From a checkpoint of a small transformer trained on Wikipedia.
Architecture: LayerNorm before each block, biases, tied embeddings.
Each number is 128 + 32 x the weight over the matrix's rms, rounded and kept within 0 to 255. Layers, rows and columns count from 0. Numbers have three digits each.

# layer 3 MLP down, 512x2048, rms 0.041, rows 0-50, columns 1152-1279
132124133155154149098107108085186157156058140127144164177152165095127133126117122127085123121195133125087127141132128113127181166101097110099124099140121122079115086078101118083105128141186200109105122169108149116117073137143144144159137093155092087158074111091182138151136061141103136171139134152167095084095143134134159142174175174158095112132181084107160143155117163120156121178120
142123134083120096184144093083078129106147113118163138112137096123150075130106100158203165218133122156157196114133137124172103134074155062067133110123171126129108120088077120142193089107090077163156112088098115149114076107087112107118082160157107103118124089100206155101086070163122087100103128112217163088139115149129075130139175111097184111090151129157153141137131035147129138099116
164151117109159083100166159186080105131071164115163141159164111171192127112131193100172134112086134108091173191207139109159066159164072096129111125177105157164112103177138126117133078229130078143158157173149126067121163093141170103087083091142175137075107180124106155142143115112080095082148176088140136114159160090128156117153177160141137120126112218108059147111109130123099179141160
126153151109086105090083146125166125100128126081139117141070115148150111139120168183083089088085119113070133167162117156122142149136146120129132107123092146093104136149144109178162133143158104095156119027133127131073121124107143141115113079091130148181139110133063185108081177136069157137126094135145170137126114191135126124121109123091151140110137143109137172102164173118091155077118
110092103134098113100129147093156091112146131112120090140141089164142156194127149164176191120146131134080092117128136133115130146102179144054107132106104113119154088165141110130140160135144096145110108131108093120104168142136110128174181092204125106107121118144114089119102136072146113116136142100127153184190126134172078095083176135110110137105118136096154130146106124114137093083140
153117168132143167051131116126138146132122146112124107133180178103150137160103164116150102126131146127129062172191152084110028143145146196131161094099156147105142088115132092115151134083131081141113101146113135138144092136105136060136125139107101074115170125122153150105156111060161111144135194115187173151066118085090199122136125111181160143120119094126157168075107128101141132204132
129112119128172123113145118127162098145096110146131095154125142081136142133083119077074100113105116130146120144143091161110116122163147072084152110159173134088142093093142159124137088109100084163140087133141116100114197137137138101105105121130131092107102148123147073147168091139159172170073164077129114136114103091097151138144113129129101121069146106106127152081127124117108141126126
172122101092098187155159078085178176166177146118101185117126119104125098142101120151072086175090116128104064108120188140147119114072156086121129124137145108156121136143128170166137112121152126121116127148117112077187123100165140126064139092049168201120125140131153155171067144128103139151134165097093126122134164130117102128082091080122157146172173084140132135096139109130112053131081
130165116210140081192146135120127147145159166180061136182145138080086159116140134105124064118120205107067171151143102110060116123124093099143181122148140130187134083085104122093142151126130129186139110134146150123133111145146069128134157183139135084143105044143119104189128085136123120088087111077152173154075122115142112100166124224113246138111144152132164119127192059171136144177076
147131089129110121109107126162085149169116134156153133136076164115186132153087112102124155149142123180152110138142115158169107142113086147086132117120123104186096109106146078156166138105110079149083108184105117091138147169070066122103132181090169106111142157102096118102154130132134139129147056135146127191140104161106190093145110124111182124124139138134165123176113182150146100127109
107105141131107073202089140078158063151131108130068180118082115167176092131112138099148139119172099118162136113171112145197118130163094166147174097143139060161212110145134169156134094050194133156137085161117146066074172162090132103098134132104085159170111128138164115153166150093106051158128066184111061116129150117107071118116134088090172132136141110116183108134186150160101130075112
101177090086149115145153127122133082134113145073076176176162139135084154136089039105092095162122184120154113125124102112106111147139129094150142185123171169146126113163159171136113070083133121180124161138146130131086129141159084133159136117131066104116215132096084205145114104107159120078156151099129110183130133134150113148104096074143111104146144128115122143147138117131218115147144
055114165162199144142126105079115159140083198118160111168197110118097135138167188088148129162120140109158161162116087103133118150141118111156150181121166115162079100082113090119152087121122128148116136126111148123137144142170143118176109182107064147132179134106077124138179121152132147094099117169096128109138146142108165108114124152160109092059184140121163120152039176132116103128157
127126039090059119136209120132093125154114157110161070038163151161115133137052118073107100177145167126094055090098113151125120107156152166136132071125141153134092123148068103103105189147150096133083153116153131092137171163114124161173152142083099185135089099116117116171101142160121129167153147122138161097121145183123115163082075111117106093142142115118084111109159140117142186132104
129177133154149106051101076119099174125163118170139170138133160171144138204138134175172119099141147124185137120089154156100135129126129111178104152122148181141125107183173137138073124081127107177127107126061131133125158120140162140147172169105159157128125085109130098076135112110124100151143092135147127070117081144109053122161098172148204165168164148155127094146121119148125132195127
164139095122150111094187080157150114145058111089107182109064203140141099156125079079131047189082147142124107111131165080132130126096158172147155115100118109155115111094107122103095074103181170128134178086208152114151111115106114151142135129152105113135128094160163089138164156084116175148055122153115132186140122108132137135144165143159075174116130092158148188092127095142116109113132
065111157130135103190158125098153161188139129141078112119165146143121163166090091128121083162048157160125157130125058119151063160122136072150159168101112126154152106152121080136091064137109129107118164116163095210140138147107087193196123154124100062132129147129082081150080131151082156102170093106162107107125165123101166143057144125135173147127129121102115147110128104139149107094102
119126171138120107116196160094118108103070100112121152070143143159173096129137153098095169163095153138092093166167093175154097135134148116149126100116160130125164178101111179111141131184205073155113244163141141145082143100162105128130107100174085126128169144124194171185107122105148104246147157102135138116115137172154159144128128070163184169081100083146092133151166115119133144111119
065080115109118142098075116161121120122164105133183104090100158147195143134112197120144181136113103107145131076111119110146117117057113101153139189116074137145191135121114110160101157147079079139110145124150133126094109152160121181094181169124143173098116149154146121127108114137164125156110110163141107156076115046129132156095127096180134159099071178096080122166138148122127062104095
093145136097159148122176090126142152106077127189158136098139127152093164112132146133135148183124115133150136118168120091088073143185072084149144143117116167111150091100096110156113076150086131125087159160140085100144130172140188119114143128116077070148091177138098190152160140150107160194100153124154108093130126090156102143125102156139155152082159126138119150138127137125091119105153
138118167109174160188158158127128097116054158104100108097105099072087127111154138133165125122173103062170160177139177158121139116177126179106109133110151173151099095084068146054101218090165084130080149142131178180085135100128159086189111130196109097097103103159212090189115171100119111168081132095125078139124160123152154054125123151155139119121179165126129151166118102102149165119098
158116173122131092129152186150126113112173111144113120110149111108140089136174126135120121115149132153127031179081080061120076129148107090135171081078126085120120138173188126128128157102162107126114120126218131134082201140149135154175137169121144103159073165093156157104122119094157105060117186108104196107139085137144135143131118167116053100126081069129176161110125142127185193129067
172135101075145189125130135103158134113128131188129175141147067162117147091127089184115153125114127126170147134077047108134126081210133151144190132126096105114091095113114158165142124120113193128152140126118112142095103093117045146107140088144104150123127161140119072142227139092199169197102153099066097148105199096135161126133079141137109144138141115119066107072131052113101161140060
148140120099093127141129163075118094094126149119124105115136104124221145175101153185147094120096144175114095118161175066149100148085121112071117181120140138084166088149152106163092146095118121147089071141131104124096154151109107102175144160188128122129177131125075149096092111130129075107091059134179155109100120178143159118169140160091125150154057139141171151048099079120147158135130
120136181158102150074141161167136141120125138138133124090166156133119091128152117154143118112097129093150110155137154143098147081108180120110102119145111136180101110153086102109138134164174090162134162139088186082185082160104104136096142153116136084072177080117119093121154140124137113110115091151149135150101128120136151153145170153106143149159171193132111135089130102111094118150149
112161125104136147147130174151121127113138094126131105146132158160091109141134128135101112115118121117113093166062092094089137110143127151070123091126142133149082140101130100145175146137127112091154130111111143175042156115079176155137156100176132099147153154150142114107111166134129108139144105147127158123116130144140100203137148096100137161127093101192128123152106145147054156150157
176091165157140146066145133109108188132136129089103100123102115099105116170113088178040120112082149192128101161207101111122134113111116179123150132125144164129141158123118146149088135092177112153188104139121161071102087117102151132127087131081131135124146111093136108084114033147121128161126142125126091133098102114126153071113149124080193152151070054130133134148142116127063102101095
148114094122114141131116119128162174134138112064110129135152135121125073167093140132157141077085140052141143140166186146146112178134128144193166094102056192088131192083068152107158140134138142137116110123099151137126120088144185155122168101154131160120091084088141152132143142126168109130062153188145135190116097115137141148148117116143163136120103091123116143132095163142103116177098
178103111092132138113082103100184130141108131132170124074161168176099102115141141179128190113172110126157133139102138067119114132121168113130184103081083132078115185111091129146127086135104137145144177083094187180149100128130109124141088036172156085152126163146155096187103105170137065119199139120138102125145142174155126130106126142195117156070114096130176101164142102142085084144183
095227105093070151183169130137148068185109154125124141142125178157115123106075098101106147137187147208096162128122133169109086147136180114161145119132119153125117156146150162163132129147117066079067131096172195103088096108108111170078146076113086131151166103164100110125159129124163127119124148162092090090112075165129147073099170193058034105143113167145122127103055152142163160120173
079165128106151097197090115125123121123153119164172150025120119144116065149124122133141131183162116182118171125095126136142167134090140126209118124159191096177158099138112172068171127132162054092117135109116059103175132145120182163090157085134141098110111123155149119142111121095119130090221090087123127165111119117207182151160169153159190151145136120136123127089158153168135187098130
095147170106156132137167168125105147133107097171107097118122143117090111113162143197109106147137076135122209078093081082102126179133182179100151116090091153155102160106129080197137118132117127129169133162172099156138150143122160120082137134168205065155142115125161114136097139108092152147180122081090142129136108104127108097135121128114096129131088070088143166138163078154095164135095
094159119068093068150133122156185057140033135100095153140094158151143118099115112136184145131130112146228087170159151088122116159144112125127149123179145092071167134229114134084070129137126111161149123102138144155157124091088112112174119173169162152154118171164165143110125052120163105150122136157151192087133102128097181108136160135109109052134097140152041073160116128107106156131211
156076104127081183127135139078117170079116164150166165147157137115106123108131106109139135146116085109146126164085146175156147108135150200094178089089126109096130094155120113143156108099109107150171112105093155108157145110094193087082141107079109132130111120139160140131101146168114092047142106151140211132107054109101113136127081123087088073147128152165116170159156119142134122136111
146069112129114132126195179125064184129136131111126084106037113103144166063099135141139067139114119153152087084076123043085099176128101137124064101140143094135102147156163177134108111135127110130069126096122144117157079130144068147107068087144151116104173121109084150129092046098106090148116123125129121132104151162059114073162104157123166130091099124103114130132073142120142129147081
104168096084106183130107098105129083076121162182109151128064163140105135099156082087133122130113128151147149096187138130105143107111108060173105124149115141159114126144079155064086138126160168130141139122112111138124132149126098112149124178142107181131127109130160179100128154161147081077113101120134180108135123100205085158145160116078137167092084031169125067132137190065143121113114
168156118124117105059075065125102179127091095092134128131128144119120139115178129139139063114134145131164126130100098176125092135136128071085124116154086124170127070122146102164152127163116107160130148140155104123110114118123156111133096123151122122123099126134124137136122169121092158197068106135117132123164110121153118130140117104161107112119129108141095118171121162131120076163066
128091069120133151158123118237142158090139097131135129134150131156093185134123145118059091121171118120152132083127134186115130091171132117112112144165144106103138173091094142143125099134052111169160107160059144108112069163075137123135109089154125153093139089157142119153160163093188152184150149121173159137152124113121149173133115129137177099147071142125118178205125091130095148151147
141137097089179168099154118126117132115060135162098230150129077076079146132085172119103166125130159104124112090158137171124130159158174117125118131113131102128171083106070143067081127124112115102113073115143193159163134113086090199100123108127113120141146140094142117121120127099110113205151159075160130150154105116109077132083103178112123107103140157130129110137106123177149145204138
135183124101094127123146104094162156130147128137101023071134134126182137142115140122105164134156121136101126145179117175085152116156105121104104155116102138140115121120147105133163127076133082096128101159098115117153124090147152117147128071156055120094141155109128105170145170114127107090130122101149137070158123116118136055112108168106087114096135102167145146094165147136123157166160
142128101101153162136099152132179135119145119092094069151130031119176116145068166162148150197135099046165078066100147081111170152148120061130133152155174143096043107162080166159126120167124131116093121113142155101130122106106168085154119095151187071136131062094085109137176130167129131123085119136182104113161127135123110111129140181049146150141168099122129116115087201158159105113094
107108106085119102111127166117069075125123073099175058125065109084136111150156147119203147143140102144109123164152099178100100148052125125157125170108094170089153098061136090146129084150163103144067200107124102157130153102197158075164088190133129107105143147103129132194130122155150152076168123137138125128122101152155127131131103073112105132168141118109153122152083118143122132121147
166148186119113147122126111137116108107147065126088086100127172127146120119137209169155136153140115034121095118144147147129092121097135115138199077109085152137155133161121081157096138156152165089092087099074139133149168136084123083108105119111102131150142133094121114126100113144086128144135099132130122133111109132141060098102159092132159124105133139147134111099118091163106110161142
163123143098121082214143128077147109168098137168113138161124133109225111069131116114085124137158141101139067179083117151155142121121138216085140171146142099125205157180080175166159176146169129156131169119123154145072130087171173121153109128167042129161120139141133102107149117119144124112116110166121131179138119130143103094104085140137102112127111133117077160111153149125195111106111
100172099117163140103129140092128116108157162109071159116162121138130127148144144118155156089125096130128115127101088122168070115078140187079137161134158118107136147059149109080153192144103144156213135143066119120099179104118152118141147186138175086101120099109072078146099083088131126120124102121080067173153136118108067131162127154147112179128123112142128089133156131091111067169127
089059160100106161102153071086111143102119153148097135081113079135225118125163121110111084113152133135150165120115104140116166141123115092120104143172138121077165104178150120123127162138195137122180113101085183170153186054075111124147157070148139116115134117147123157136142121143141140077160117116161144103142101154103079095117148104121149138075118116102161198148130164114102082225147
128115124081151164072140109148155074116030131106161103133172146105223162123131106126126107105111162123153101134147171125103163223154112084109087184115164184133129159108113106158155112080086121132094110139139174112147080185075101175094096134132058096084079119136155101105192101139060130167128157097150097142120124108116167156172164202116119123105111114118066139161124100117116090111134
117112065150059173151168131169135211139154149130097112080078172147185171143131159139168166119108123145152130093061173136150148134090116128159146109116128151161182144117175139166177096114091109152123129140140101143155139154128175089138083183166145155064062154151112072077125114104099124142150103134101132104123136110050123159111090147116120065100099110132120155143032197126127164166133
084167091108129117098142160158146091146180152141107158135142106086121150142147121110158135130156108116131102085108176177125077171118148179087157122100128155133114143142133092096096140142116119115159092103095153115113126175158154098153163164043131134118154112138151109126140089172118166114113175187134089114093125122134118099094087151155114118077142118103115205154193107109115103119146
088119188093138097151155121107136080128160148118137151144089084140114059162144172168093154156106118200127151107099061125140123190178163165140094100152186149133179101126089121069149125090130125173104155145149141167132130138161152124176181112143125093110122124121092108140123135164152140123152093069132123217152124112156075100137119125107126177142116143135195202071128099133103187160132
126129085166162178141120128136180190128139136105126119163154135171176108139091091087118099149150129104140173093170131107151121122167118101151124163113121151156106118158139125161105197071144109133092148147172121102162145131137092157088113098169097064133153141178118166131090130099162139097171111139152129106162146107169135093174094094132098146120147079135124092057163079137146100173112